Each number is 500 + 25 x the weight over its row's rms, rounded and kept within 0 to 999. Layers, rows and columns count from 0. Numbers have three digits each. The size before them is the row's rms in percent of the matrix's.

# q: layer 2 attention query, 256x256, rms 0.105, rows 161-213, columns 128-255
# k: layer 2 attention key, 256x256, rms 0.108, rows 161-212, columns 128-255
q161 099:503521513501559479495513472513490536508482487518531494524513504515515476519482536523494465542492473507508453514551552511482567510516480561555487494494518526476508518524477533461545469517482509505485490486473495485454536492523503494470514519505508548474502509567493434480513497485482475492477483496494496505498491462485512463511539477511501486467509475471486503495496476491499490523521
k161 098:478440500486504501538517533465481453509484481494462480527474527514549534509505460481496539478487469493500501511467459509501478495514538449467529476498476495499479540476498464505483543499522499484563505524484525480528542462497512493527463459494475486490513490519499526529464480506527529471482598475493495480517490474517524506480490474480513524525519503492466491502489540493522455528507
q162 098:495505518533486477432544508479476474497515496515505484558528492526473452521536475468505539567504487458550475506517449520485513512533470475507538496528483527502475489472510488494492482512520488507509497549462512494509498491505502510524504497475499535524481494510523512546511527513523486503498474506522497498469477470484461482480518470486499516510487514453481516480513510517531521531502
k162 098:486476501503491506539490524472503503478438498457534520506463520548476532450473505514505454435468559490494503481518481510518491507498500491502483525495502497525532470516463524522533534532515551485505535469479505497497524499482530525515512527469501472518520488514467466512415472505494473517540546522484468530565487512471499498502501532529531527514495488532472486519470501529501473472494
q163 100:507550515507518514490528476520486483477460483557479514545554504541515474457507504483534493495481467490481490509526534495512482544429471533483460477505482453499486499489500504498480512505510519487469514496490539447496528511491493543494468511483539514469537435483480521479498510569517542514500525499436512487506527538547480506516516541501535505487501487512505494477499509492509517534452
k163 100:502456489503486497494456457505541460498522500503507459494445501466491538441485513495533523530499497531484471517485467504521479478554516525507492500498485513497519462483529490487510497494514495455493486544470484525471511486469466477489522495521509469485446532485537471528508509453458479506480510513517514520484481530529470443498456464488481555481491519495494477523463494515530501474476
q164 101:512475537509494488498516501519488496479485494468505511473462460529534519514536502514492501548480466479492533536508497519454502493472476510476480519544487462499538463509533505486513532499535510498510514494478546475484503508459488525502512523483501492473498527482493476501519536512521547506458476457455467525524501555509533524457552484484531532514513491482495506499499487532486496508531
k164 100:461490441525525529536498513485500528519487565513468490564497547487527533492480475478460511503495513539529488516469473449490511513517476506534498479484498507514502522473514507500509470488504514483493485489516466484483503491525470492491536440513532506504498482437547520499523458532488479517504497509507539503503530489519520528531491528509483470474506495480499500497518484518500459513483
q165 097:506520506524467495482443473512512530513471512498537513476554491506462537482486532461556516496506473491473470518484542533472510491509493508472513452510500484521504530507513546507479515459530530547503502513491500459552539476515479469488511473525537503479475549498494495474484520491515474479490494545533462508470471506449530491510473467514524494515507465527515496490457499457466500542541
k165 105:491551485514521499525520505499502505499515463464518463507491488504507472503530479543528494504454509473510521481509514500530557495485478523512483508509514520475508503516551513488519452525491477508437474539495497504490448495512533503466534497517475466552500492505480519505466467504489519541492495494553522534502483538518502517478497478516466514540509491498511491512476525437532478472494
q166 094:530525517509483480496517482509477471513478508512491474490478478466531463520491455544492520519496530531531533525523507499500522502509464535512536478474511501489536491516532500490500503532537452470497484516511521524479505488505534488486567509470441466514533532489493531474448518502489513438527556493493501466509502538510486476517475513466462521462515476475524497489472495482462476442501
k166 092:502469496526491486516497516539501497503520493497494508532504474516495498507529509461503503477497480469488511482473503503474468489500499468502479513493463490536523483499511474475533484495479510492501490453475440509516493523503490538509480485526510509457470497473562494527533496499492509542478459535522460518556511483525535542482521494481497476550477513562473497494524503531550505545465
q167 095:499482445491485482507495483476489466514500512479438499506480495515461492487519496505518506558482514528520466517484525506486501514525533553486515510520500534480497515495490538511497494528497493479450490505511486512521507501530522517469498530520518469519480487511535479548490527484501477485504524515466505519514525480527599467468474505529554492444497516453514504504486457474506513460481
k167 095:514501485551505494506496520507514505503484504523510528555504500515535488520529504522459457470508499474468482487489464517483538529487501482508488492515521473517516484479502518486498494413470435472491537480528495507477509483442452490479475519483487543466449548501466536465524461516529496483503509525517489449475486506470461548543504487498464499522542476533461514516500530515457472523490
q168 095:477497475535489474515466475447495487507491502503472499491528519517487540536515480479496457542515498509529504473475500513517508477507494508508486489496453484530464467500491542472535495525482462534464501531510510487505481477557507510529540536514491461527474482486522478493475471491534497536478512518448488479491503509459494455490488489509514519533515477547513485478486442480491478485428
k168 095:508491510503517497503487465532468534489524493504541508498489481502481500464510526495506515511514487502475493525483516466494533533516521453501537477515527463498489535498508506537531531448497490500520496502489487516526520519478479506460470495514521542459484495470456449466522553520495510462480528519506507483459503444511554519492496487492498519522542490497497486494530543518512517556526
q169 096:507497483509512534518475460497513517491490490500487512500531475530474488485501475505494485472526497463518522521537489527561517516510505502494447523458465523488472460478492555523518529475527527529440490484485500523505469499470558477516494513514464520489504522521489427510546553477493483512471528522470454521474467500511466486524504504480518495506509501517502492522492465523465525488501
k169 092:466462518496481474532530446518501482468510491531480488487462513434526493468498505504477524491489507522507474484474504493483509506513543525479503472522490495477500506517500439479525477518525471497514519474552473503499509515566532533505499505487494512520512532521530493519472479453430523494541507503523499517491512515546504508522513491482474538533533450479454475498498501518496499496497
q170 103:512528511439499480501478493497453486495498501486505526497463513520531518496501445503520536495538502452515483530458479497475536521510463518474498535501500495485514530510474538502469531507488473514507474520497470490532514506536524538513511509546484529549487492496525506486475520488500460466459454501505504472504496488444476496503578514518466518526502528524552483506515502500507481480505
k170 101:486484494491498534463495494503518536549521506488483471484512485491486489500526520533465490479508496515541514486521491510551525533535479483514498466476512494481476530579506513485527479474469495515532495455536478491478504473494521502501505492498530465525517500482508524506507474498515522497471509488501528501531480514479496506502443506529513484565478485518491504508477486521465486528515
q171 094:498495458525500515438500466521498482456473500457510502528506503498436511527506523508486511523510518478480512488480510519531442481508503479519458536506524425539477506493507474533480552462516519545486469462495468552513514494522486542508484494468475453498541512539510514493503498528478496532468472505480469523504509538511490529533494475501522495523508490514513531517553492480474501512508
k171 097:501518469463475505549502493527468486498514506538521525483475508530514458477488500517518541509494485529537479515521517503486529501490485478495527490486513536502500482474540514504518487500526505501517513514516489476428464513482495477528458522516474518479474538505499518487444504496522480487483524458511531507520521522546492461526500483513480487547464470471478510505478499542506542527503
q172 091:503512554516453535458492482484496516516511534505519513493502482494484507504499553474486495502518491462489493532516460474501534461516491497495455527510537525482524489488522508463511481526476463508482503530471513469533549530490526523468505492490546508543514516515514503505499551466523507516464483478520492529502494562445531486509524509476515505522529458481533486483520518499513455487462
k172 090:475448474498508469558474472493490509516493521491537499509478529468535507472536532475497454471475522550518508485525532560486511563508500514496509472513482476470508504526490494540527528460557529511474479461506523482472494447494518496527500504467466527483498490452495497502500459490474532544494487481496483492486483469511479494504479489540474499509501497491481498521497481502480535470547
q173 092:439537457476493501491515528548481499517490547539464531489485534496495529489463490455534491523509544490498503501491473498486497473515484457479495491496451501500504500446526480519509538460498549506501502473476499544502486515552502492466517557516489558485508528476483477524497501514505490526542476492526490498523488509518483498501473526500466480484498509465510490526506491486510527495512
k173 093:525478516519489508513505517459526501478497494493496444501481508488515423507489515531466492470486468503490475516470481460509453487488473505523485500540527498423492483514510521490477482522468485515517502523511528494474468485499523479479503487479521510563485493498540483508505495493526512523516529516499503459478437517507508480484541505503496528493508520523514463451492558532508472517486
q174 100:539472535548478500490513500472511470485493497491501511474514517483536498446470506469481494469465511527481447505500517464522506464493547456517518465478505512502449489483533485504468481477506499469482497482570492480492499499516508467458544543531461497527530526438465488495487509528504504518510492505548467478507516511468456567537520486533470456476487515468492491546502528506491542483516
k174 098:498497558508479499448529488564457512510478481536478498494523510478457475509541484543498464489509480468544461509496504525523467482493470518498509494548477484512508515520529507537495502479524525556486553506458489494489483476480472525532495468502549467511466519500491496543548485521485493530537453493510484501489460533528497469496467518459532495480505508507495455473528490495458533507491
q175 097:459503496501508495470490530543497569527513509492506448441506540460500486523505500513551525524511487502481530552463541530506483478487506541494490530492482449501515479519478467504512484530500510515505527515500488487475492474497500489473494469529478514477500507484521457469458510501516482518456536458531517449491469519511465481466549513493533479485491492487517442465486500536519492451496
k175 099:506505482529522507496456472483483438450531523493499508492501467534510512468500502498493483476516534492515523493510512479492534480505543471505485473494489480511511507481498489488476497500471527512500467552531481505502487499498498524501526528482503476468464486491499478506530507510475549467476498492497504508545468506496519469507496491519522491509529542539473485538534478517523528516500
q176 092:503461475540531493521503490507493487519516506511502522508501488493482497469502512509501501487518476481472536478459505513513534492519516525539480500534492547495556492509499508496508494469505472502500513529506508514513522552498487454497426538522526480465447516478516491449533514487451483515499503490504447516524496514513499506520456505516486546506469474499458479489487532472474514515528
k176 091:512497480495474478496461528551510494538533456487492482473499466494527507527468477465521502522499542524499503497530505543501529466450504485491471488500486518475473516512481498492485450539547479499497477496482538503459429486540534516510561474476459506505523500498481507511498497516527485493498449503496507459451530492491494468507504532504515522480514565529540499497490513492525458493465
q177 095:461503459500511503513542533475487514522486501508510509494489493506499499444461534502485522476463532451545523484460479511477512498463508484548444489522531506516474517555483516491534521491513429489527472475450511510520478463520504486506548496466500474513501454475502508532489529528547501485534463492522461509511522493475537513512520493482555493484499535504492509517470491491515490478493
k177 093:542488512543523508480515454514513496478509508511512511485462498508466486492492501510461500543487483508482514488532497488461470483513451471467499521515502490491491455475533441512497471477543542515494482516512487501516482567492541520531464489518513529478487563518480542537499478498464514568498536505461524513473487492502458508480469533485508517510491462497507517521497529492505547514526
q178 089:529470503519501509526468499505494494503492472475473479509541513545508505548459498490493524472502473460480493507525523469498518468473547449508509507509499502514520473480456472478486524502490493467516519568497487494481522576513508541490485510524488459518501528494484463465482494481507487543488482500459487495479491461494472554505526544506494437514494513464467527494552539491524491466527
k178 092:477525490502523500517499531519492484487509495516489498479488515491510516519488534505488419505459532586515464497503545534506499561533525538464537507482524495501447524524516513514508504497544505495500496514474455474528511508517514493529498504500523505493482492497489519480517493501523451491492514491505567554502494541532472499522479457514529524502468510511531479500509519494488489485500
q179 095:474504515487475522529481486442530467475520484500531514535510502508529462504497540479522478529523478485561472483485505514519557525537492506525525479510493495497506492508538514500476506538526451492487528472540502509518477461470517499493504484457490497494495481545476525465528482500459473496476467521502487487516502494508488470548510465488517527475501501522560501502514487523506548511471
k179 091:477494522478485506457499481541490543498490505502461489433522513563494494513509483522496511506494529491449505517476446488478451491487496487516512461532457500470466496518464472507536533473508517501524492482504497488519485498514475479509531483508478487474489508475497453500467512467547522492533556479508499515488512459515545515439535492496480509538532512489463457517489501493518506491516
q180 097:509478493474532473508480481469499520509505501530490498466517524507511503487493564510500519499498496484460510455496520540452495534511477488515521499531499494511501513500469503496514521502519501498493509476515479528526489544523462515493476535512471479531444455441491439480456463497529519480547473476486512483486506526454515518531499500486478519472496490502481544503505564502478524504493
k180 097:512530484473488470531539519527531509506538508506496533544474488477514545474484498537535505515529531506500485518508526488530495531489509499473499535510529486485496463449537464560516487525492460470498466515448484501514509461489504495494528489514502495474467517525509537480524515509518453478514494499452572521523495459476522476447540483502523498532511473466475494501502513467507466501504
q181 105:462522449519486500472536529504519513484512503487471533474484497500515483549539494482522505498478506514487491510427488533460485507521487525496526479515494487481492500516530536510561485454494480488539480493532504490554516473517495503504524525509472458537550543537467528499522508517475543502531524475523537462515480521489466481532524461508499464487521482494503504490526515474517496465537
k181 102:534498526495478526487502505469496509533495519467529499478503483481522461520435502520475534510515482508519474477452544519519494482496530496514509507498504533503534492495486471517536484496459506532527506512505523503492487493496506448517480473464500571487458538511494479488485481516475475480468548514503459499503475469460535502462492508499531505525491492513431489506489549525478526534475
q182 092:480516502506570473521497492522464493490508485552474484514510490506497516521534507489481496519491495478537505533509510518445499514518517523489489518481533532472530532515531538486519538490485505469459499471507502495497504545492494504469493514518514481497510467526460485535456553529496453499489481504501440487519511523502458502519477529438536472513523460532466542476515496533507513509485
k182 091:492468555492461531496503507465465511542476509488511508520518514492487525482472488492497550488531483461463479518507476468532493516557464459484490471487485530475489519496511478474520463528495519562542507452499537519524492492504540496459501520510486511480518501502576499461480521504491514483515529543505536456475486486527515508516517484561496472554522487496466481518553488526512478507516
q183 096:506504460490511509505528485499499511521535471496537479481508524484523514508451510446542490524495508469478493480527488519530534490527473542496492486496476419457519504495542521502544503509492496491540453489445518483524505476528479493462506522518472460505503463443506527473445483535538496554510502556488497483512475469544514526522480538519523487506508520503462516554504486499478521502518
k183 096:534503510495524495482456495480481516477496530549474516498498470530544508478486524489474521465509466500498456533504501443472502448503509507509495489482517542480476516521514469507450448511500539477500536535497490497524515531507460491475481495490513513496515508535462566505517510482494530500499470492529432519506519500527472502498538488493523511514468489475505472504527500507512445463495
q184 089:532482477474546512537552476485466517486459477457533507540479481511498515495474468513505504511541505491463547531530523500506509504500537484511501536500499507507503554473522485504472504504520520509455485571504485476549493445507523486473509487492506522519517538503549505499503488514498503542502464549504537472497502478489493519468529473457496515479501497501509477491507520471514537500494
k184 090:537550529459467514495483526493463497513517487511490512494485503494516507535496472461472495490496525479504494437542448484484509489505511499514485519494479539504500503481529495532517495434477498498491485544524482489519507502511502512493486522441508465548482491487487522534502487510540496531454503513523508460502513500503497477438479501494448475495466500505472541468529489497489500489507
q185 093:496544492504506469492499472485488488462474505513525495523471478467463490515520500488438487534500536503471511502516508493488465496504509519486498495506503529522464500474528518505458521512513511522460489462520450451487470474520481493493545531492497509497486527559500508459488490475475509527506493465512536493502537499469507576527515485492495457472479507493463495474450508521461498502486
k185 093:485511545518524482475524522490514493472514522521499552471499525515500504516477514495529522522496515508522477522500507495511508492479428453488551478488470505503472465543486537480500496493517521462497461498522497511520488497539477512531489432515521493485510494506498542541548511531548470483480528533508465519500472507499459457499476519517463546497487478458553519527561504477461525489491
q186 101:532538508515527508495510510502512520481535459522449498492517515514517501504508517483447474479501500497496470506493454500532493498462466514516481512519459510505472541452459475532497566525518510463557477492486469493450515512494525486504536511515463491507538553487526491509503491488555491532494476472505513486487488530463487514536519523521496514523448514529504519479463493529483485440469
k186 099:498455483504487473529543478515489494503517468541497526494499539487515461475487473514518511481494515452532510525493509474481472442537527469499511504514530511488521440508516491490492474453521536524455507503491490499515479499472451497517488522494489491506524463510494500510532507491479492478495507554509509513498478504536514504496496459531478506519507495531525488539538517484484522509550
q187 099:464514510527495510508459491492481484501507482497488503532537473513505493495491525587555478540546539505490493454499501473502507519495565517525554529506479528515529521491520488549486477484466519505525481534463488509493495512497488434515544549491512543490492477487518506478464475490573498496490525527519506533504503483504548459507552519529495482501512550484479497509514486496510481491539
k187 097:509502498480548533497487504541493497474470513536489497437452490486485521510519482502449493482471464472480470517510498522503488513508497494514502476498506462512442484495462513477465516551505507523487482531509517547525493468449498552536477526498514508485477513499528527545492475521468523491511461508470474505491514499489493519491518495494500511515495518509524493501474491544482499511494
q188 097:443507523495539512490511491501498462482535477464513500517489483518489499511461502471492491512521477482493541488484491489504497452478522543530502511532454481506501509500539523461535524488477521510526436492503497506489504515471518473477484507484501443488516456527550498517481501493515492501560522478531522511504510495517478508514491536496514488507489517468508469513548486507506488508510
k188 098:526489508490461491499475493513485474523482491540542538484503514528504487491503527496466517489464446481500500529515473516506517535518511460520496487468514484471495558501487479488472512503508513488529552496522509554517529502536503499507473470514503518530499561518510466459528467531472425515457466524472512466495489529482471469493497509495471504461495566504503469471511478508514506510514
q189 094:480474492485536515501506439494496476512465530520490515510511524529494522552497520495478529507500525496549467463510547513456523508546500523517517524526461474474471515537495453512465515492494455479489507503511525514481497493466517520515513517496560517517456522530518482496480473512484499508482479472495473473522479530479504432512514512479486466495467513474479489475480467519500480525478
k189 092:530491467499499482509485494539515500503538532475484479504455499513499496474459457515552515446538496557455503531476489475543526521496519499458510472491563488514523505531503519531509496529465530523531485505461517483533489525497541526513509484500479524513531483505524517465496498492532517520506564521499497530510530528495526497502492486506517515517522477503493507516506500497498465481503
q190 100:549474535489495572515519449523541516458487487528485500517523469459515439519486479490487471516485511551524507506475547536504493504490469567489491537530511499503539498482521487469473477470502491510506508498518525451501505499462505488486503483522498506492495516500545499536522507473466502455521491530489510505490471491499518522516481469504483521457518499461506519540541521462473470499504
k190 098:501528508519465510487474513486524516505523501472504533486473528528492536484507530461507517469515492496562487518526449460478534520521475477535498482488461524512510499526513505489499504513498502488510522457483508536481458505528538487481533504503515526541503476539430504483517454483528496478475502480502505527531533510519504470495509509486527479500496491525485533472514474527462459495478
q191 094:441487441543521484491514489466505518502543545453478538502536505512474506485531526510503520445472501459515515529541528529529520565495519510456491484512509523511538493504507481519492528507514496466506560536524431494501515496511477478529457538502467519557533507493496508491544484478536496497534515470497492460465479516561504478508504498489491480480511480504465508535525462478532498531495
k191 092:517503532445483468513476512535503489435452507507526479503497496491517504537508476464504476518539475525466501498499501515486495484500503519537484526509473512495447503505494467466496507538500482495456504490487544509490491504493498489419507485475541460487455499502531511518465525487511490485500513526496471528512531453461471506474486504487464518562509496475528508512506475502475515515503
q192 096:505484530467471508527519467481493526479497534561523539490494501512500501499501467520513486491515545474481520478520463458488461527499520508525486492530503462548499512510486520520492556461526497492483519474538512519486487508476492467477506471507531495499525483522487430534454563534497503541519513502460492552517530516515501526500515486513510507473494516491451511510523530482514543487523
k192 095:479507471525495497505544535519454456525519523494520496460546521489493502479461464522470521467472469483504493527499515496462485494555463488507546530507475519514510482507476519497520498540485498556521491463485485513553535467504529482506477511527473534507459521504470545496506488523490486571498490500520512444454485507526463508464512500498502484502533496521499501495490482524483476505497
q193 095:551524500493488518482505453476529542537519484484512477538492509481489502580513462482490499473458462553480470479513492518509519471490525483512483472497499524477461472542526502508490479500510555534526497521524504504517507521487480468525487504474512498488427564501454464507508515493550506470511503468505523503537469492466470502523441508516452475502491491444488545507477543508501508514540
k193 095:527492510507510484478462559475521505544503476468492532485557468538464498487528524519541448511487508477524530501474534519502496517462509519472522531542518497494545486520508533534539520520485529523494496514541511521470493505498473522468509510498520514526529494529517521466523473529521479516473541509501501468546520551559490481492507496499509480540496494513516455527541489496478465506478
q194 106:509430475492544553485504523498498538487531488496503434491503530481484482479524474518478503493462514529481509510509490483491534477483520487475473538511466494547530491495512470488480474430547519450483512479467506485456521524522543515527487518529488527508499530550487456499490480515519473493494470506467454530478526544491488535484525520463472474492492536519517543484538500535543488466509
k194 102:463515506521434434495521494479474487531459521506546564524473470494482518529477521555476546467513492458503520468494517466496483510486501511495515489487522470486474539518478500539524488515522486491492466552526494490520520492508501507475496511511535496477463475464527537498495529515507496529491486518500538516484511484516496464560521508480533509516509469491504479497487475512467570496498
q195 095:492513485474511506480462488472449533492514489503508517498554515511518449507498465499493486469500523476546509508532524473518506520484513508533532455460501508522475490540481446495510520466500512527528447501502437533489497480487474484486528511442552470475535462560507481499518486495489511474494455489500465511492529494483502456472456521479490487507515493537559499510477530545504447479456
k195 095:513522527489530461516485491538518443511532472530463554499471523485517527495529536485509493552500499529479501472480487531480461500551511516450507499491490513478492511462550509472486443526486502524496524519482529486495469533534523504528519525533475463486476496471496505487535501458526506483514549524484510514485511501464456545538478527556486478482490490465485501484484473465485517556508
q196 097:525487490538513512518482504498485510527509543487496528529472468450499459479499499484477517552441490449499499516467447521493478502494568495460490512503540518497491486504508502521508534504525500451502480488506518478467500524497473445514493483533539512516496532504490520500552497513456508531488519522483536516511515477516542559555507517528478484475502509535496449515525509508439479502481
k196 098:483484536528471470461533527495529502451486485525498505479481531512529480512494499451485469495485513519466477475477458456495534498496473461554522537542465511543503494530463488508489466487460484559517492526472462521482476507520522531514505462531499536498484466491518492489505499536514450449524482481507493533512480520511495428507498471490475504461550510482541473445498483505482473484502
q197 097:461536529537549517510493517463506499524528496524541542489491477506471511525493535531526501557487503529486488536464505466533518502440522486534494495516469547515526509503532438472480519539506498484526507513456506521477483542559507505497476517532467491463508514533481499520483481503471478540508527542510504487525484478478524522509503508517500486490507504503508467470536458516508487527519
k197 099:484492521509466504493503506527517514444486491492479504491493533535524460499471510476491482489509483484506483506451470525457457530527522478484546474462496480478478495482500516518508479506537499529521465448517504508470490481478544542549472508457502521510491505492494528527509492489536495512492439479480472506499517517475491452493513487548496534462529559480494488525488526476511519453470
q198 095:520496540503538489490553501495489509503525478476520498485555512492489509517486486509508518489479504476457518467498527486512534535494473483556464514494507498504518509501477503495504492522485482494500513505546566480538516487493483490430495473472491454509484520461495499486475483505540511494505510477552469486470506521488475496525482468485470525537514526484504481525495517539474514537525
k198 092:495488473456483514500481542502509487507494487506494520524477473480504502462518464496499492496483503494490475488509478498508468428482516554479513486462481509483526517488491460539532510513503538505485456521482495547469494511503466485540534516553529567462481494538484530517555502484485492536474466490486509477524479481495486495468494525465507485520522525474505483507528490494480468480501
q199 098:470489458469522484517511502506478471490493516493507494501532495445489480500504452532531492459518506483499479473475484502492509501528500516444501484484506486493463503487491461491539478460485531508457479531514528467516472484495508486460473516490526455501478514498500506471474538518486494484455502461508506509454495529532499456497493471476458522479464534521494482510510512475528517493498
k199 097:488470541475478518499471462493466500473501472512489516482477438553463499460494507492481485508476496464474507483514533507481536474459500515513461548535470525489504465536485507532472534516540481478503494465512474494447531522525483456506504484487478520507500519516450493506508480519486536499542507501498500508476453511476505502513520486491504504514505463466494531512475512509439501532531
q200 100:490493489527482477512552467484535546481546480447519536477492483492475481513486500527491528486524524511446488555490501500539465472491484525465467496484498494484491530506515486488556489492488535524510499521521475480516499493477520549488455506499459582469510495488501489498531501497468476511473459518555478481500533511512491503484499514485497504523530539535470503514506534522505517522529
k200 103:528543523512466502493463493499482480499453512499534477476476449511503529516502502507467488492480533453551531492497518487453493505506495517492520522473473496501526519498498491489482484495536493503474488499523521527472486478489523477514532499486534465510504506450460529486524499539532527532523542506495488528530464530516490480469488507525479499491446506469476520516469524476486506459481
q201 098:486492509525515483487496489511501507478530487517512498502502483504545463500448521474487502507462479442531486512478485517455469512515455481507498545496555487501511526528467504514508529493495551505495484517494514488490498448483488512542463483548505440532506515538495507507477486513504535515505495563464501466511482496510526532489489485433553474479486562510486531530455523528502520487511
k201 097:506513484507476506464512487498510521473461483470502498485478518547453548475471503527503519443475521539481495465506498493486504460502483504510534546481475491520499458498533513485493440484468481523503505521520401525479491535490507497469511498473489533493498446456492497458518498493486511527497480465501510529480485499515516534477508478485516487477501516477491512496530447470513479521525
q202 099:489462492512500460513502505509511474479491500505484498529564490518514483515509487504503505492484515522512558478504496475528522464524499464520473480512504526422521524459492529535523535486505457560493490510514489506516482502489512512501537502527467529456470473511483527511525454499479491513508534490544544539480495499496515508485493510524516466498487492531493504481483506486521497475500
k202 096:493594519493493523454475485518475531486527462458520494529493502475515512474483518498511541513504517512492492504483532555517514503491523498478506523479508525534507505524467501509430485520525554505470517488469494484506494501533513514540489485507522496507499512493500515504483534464533490477507488527484467461554509519453497489502507498521526521501477469501493479487488508528471508492503
q203 095:524476518487488468514502489532460510491574501532528499492480518498494495510497546492506471487500501508499477496509515458473478511508522528476528527520454501534460497479494472524507491526461480544511456524472541475486499491506490494502481524489472503480499496490463501477471504497488545484498486505465479474547492517501511524486501496513439469457435492495499523453484468480479524519511
k203 094:495500501548535484538510464504501465476465507481529534498535484489485500465501487532527547476470505500476473529475500510517472503510500467495522451518514488574524429509464527531443500495516487493502479481472471501500520489489480539517528490493526476509471486539545503499506514529452456536489517459516537525523549497505496485504512529506500555486532479496519498501498534487514484478450
q204 102:537502484454500469515512498495475515517461531486495518479506490493537472487516578496492514519494491506513512504480490477484477441493466465534502503544542463493443539469502509494480441506474538532452477530490486472492465504501497502487495479503533523455524521540480490471493546503544542476511524478506527530489485485517496483507500499533484482478466511530486498522495497524502499478508
k204 099:480549517549485523460471519480485426479501477493510496495495495484459477513481435527499540508516504500486479482549470508531508496494516496486565494501506495468493475501500477500512504451499511456503494526506514480506519502504484510514504514497457478529468530479514480573537456506498455483500511523486489470459452563490470516494494468468516493510442456458503494477466497478454465499540
q205 091:495505475471506493511496517509505457506497477461449449482486496509496498490435553511489505518499509499490506505502495495475515440504504534568505508513546518507482506501549501521525493492525474539518480489528484511518503457486551502489512512538564535489515515505542499464494510533471499497583485481506498513512513493498565491502473499530472502463475531510518495495491517491498502518508
k205 090:548477484548532511515489469501486524480468488527502530524494506494498511532529471517541548476498492531532484471501518504530512508465485498521461491540482472518488469487514491529473499493481506502476495495488524537531507515540502499498510475522488497513521546470494507468472475456489501528476514481492497461492522510464486482538471507481578488550516520492523501458438499470506504501526
q206 095:490508433501540525517474459553496454549487538486480485508491507476515478491546520527518501558533503493518502489480492509502506495489466488497563509479461507493509446453541448482490485540519512518530525436495499496527451507484535517520509481465531494449505476441511509522488495491513503479521519510477489520554481500506525523496461491541502501494458485567491516449523495500496510531481
k206 094:494499511511518461515501548496513509470521502517486499506486470516471504502476500518461516501489502484513464484522491462542478474491544500473468464549505497518495527452483505473532506484500461493490469487509522428487490509519486508503577560535488490499509531535463475497495493515529499470500523523511484449483479513497478461495538488486501538497475495455557533510473529513525509482525
q207 096:504493469461505506486501485497495495502490506479540537506466443544504528467514500511504517507488472500530461556474472506466470519542464506544526506471450488464511497513517497508501526503545517488517457494512531503559458500486532522511454557541522495534467513506480544478489493512483488490495559499521494486511503474528493501519524528497490516478546498499516506489502502489517540511529
k207 098:459514563480483493477524474518523502497499527461468498468487491490494490522507517513520505509500541514508535501510513477494524484508534505495509495503530501504485475492527490495519472518450486508520546489493499475448532517501467475482472450450460471513528491508481495484511517487489504507485442519486485499468492526468509493508493462514489487548488512511484520519520469497509458470478
q208 092:461522508464491493490524514450524538513519478529493487506457500508476536475492516474495502530509475520491519507455475562501508511569541481552498542554533515497506517552503513478540510476564497475496522511540543517488495483497566504533490486486527515513478472494504493489480493541531485478504491516513530459539512537523441472518518448493492503503507513532491512494507507450537496489479
k208 094:533503492529474473482477470523491514527491537465512474492500511502488499523488490525500492500495517474490492488522519438465478499496495482474461487451445494446502468515486435503542517472472470511497482481467527471513496523470466538495471483471469528467514505501508475515462544486545543493490504466481458478510496495504529490515469522414512494515531496538493473504527447526477483475501
q209 094:481467477499449480525528500492520532492518511503515503506483529550518522533484464497502511503503492498514504475520455537494524493519493501508548508511518464510541469537487467501481481480529443497511532494482482501484512499488487520534527482476440523487511497519484510528491486500490436506526441469500486486495495490537467517499527514452538476528472497496511469520518500468539422524498
k209 093:493536454536485526527467520546495499488503513486471489500538513545515479495475481512462484524487499543497514497540528473494496500522465518461469477530534508517489515470512452485534530475473494533455494484543495480559531559504520512498491476475499516517499499542488540502503527446562542482497531514495563484477476482463510490498454500535506522532543490492470507487467485517501523517524
q210 099:492531469492531463496496477471539506464490533500496512490484501532484478492439536486546494507499492507498508477521488468539545529516496487510480487523490518474482505514540507499532432466468473497523466472505505493499542529489513512490444500516518473550530503462557466513515492507454490503506519462487493504473473467477479490484508492519556495492494514509511541497494511505507488512511
k210 097:538527539452495484553503478477526477479528524511511510504494477483464508498540474511490477493476503478547501503500468522441485478474512494508512514497550469520496501470519460503463540488502512554501480457491494453521480471484481483526500489499503526532492474523492506451526462498508490483517492521487494446470547480498473486496467499482472484497517506505465513483514446424529515496505
q211 091:478503519476494520471482513491483527500478520478451430474493509471485526499522521490484445465481479553479571492507494498478469501469472536508452497518478465481500487508549500530477461496478511527481512506497474513497526466520460490522507491505477556484497486516504506541520513504522482472523540482507506523505510459518490517502491494525525467511497464510495537473457489514543519475523
k211 090:516515483517485493483459533460498482506482486488527497501531453441514500506479519525494566539514498494535472509519498533512519528477503549542494475495518545487514487482417512513474463490534494466498477529499535495520511510506464504483490512501531536513489485523487512491488514513483532538566490504510444470542476470513496546483470512517529479490495538483495526529529494512481530506506
q212 092:507528466523474482507487482423457517488513497511476431509462544480527531520499525506524449478495531514502498465501511536518518464557484484492501488524482448489587482481484485497512483508497478516456479493491510509489511458506544538510450479539511489495524524426522510475498483492486503510540481498505484507508528515468531464470506548542512507504485518468490479500506505496543523487517
k212 092:520458532494508498558470505544490492503498521515517545498592473466469504486499552529497543458532494510531517516490470480506437503458479533509498514469510516497456528529506503458481527501496486487493477557486516487506506444499462496511512545514481520523490474516455535486497476504520516495498530500497490478494485489500491488531493514478474491528501505491505515491422496490469515503503
q213 096:499527479517486501485510492505506498520498510441528500530533495488514495517480455521508538510513506521459494479502470502566493458514513507472482485541499499512542510511459507507487516474492436494495499491485491484463516489541496523524459505469514502457478492483504541495571472524488503474540477478463493489500494535509489472458450511536483473495511479509440513467482525524493531500478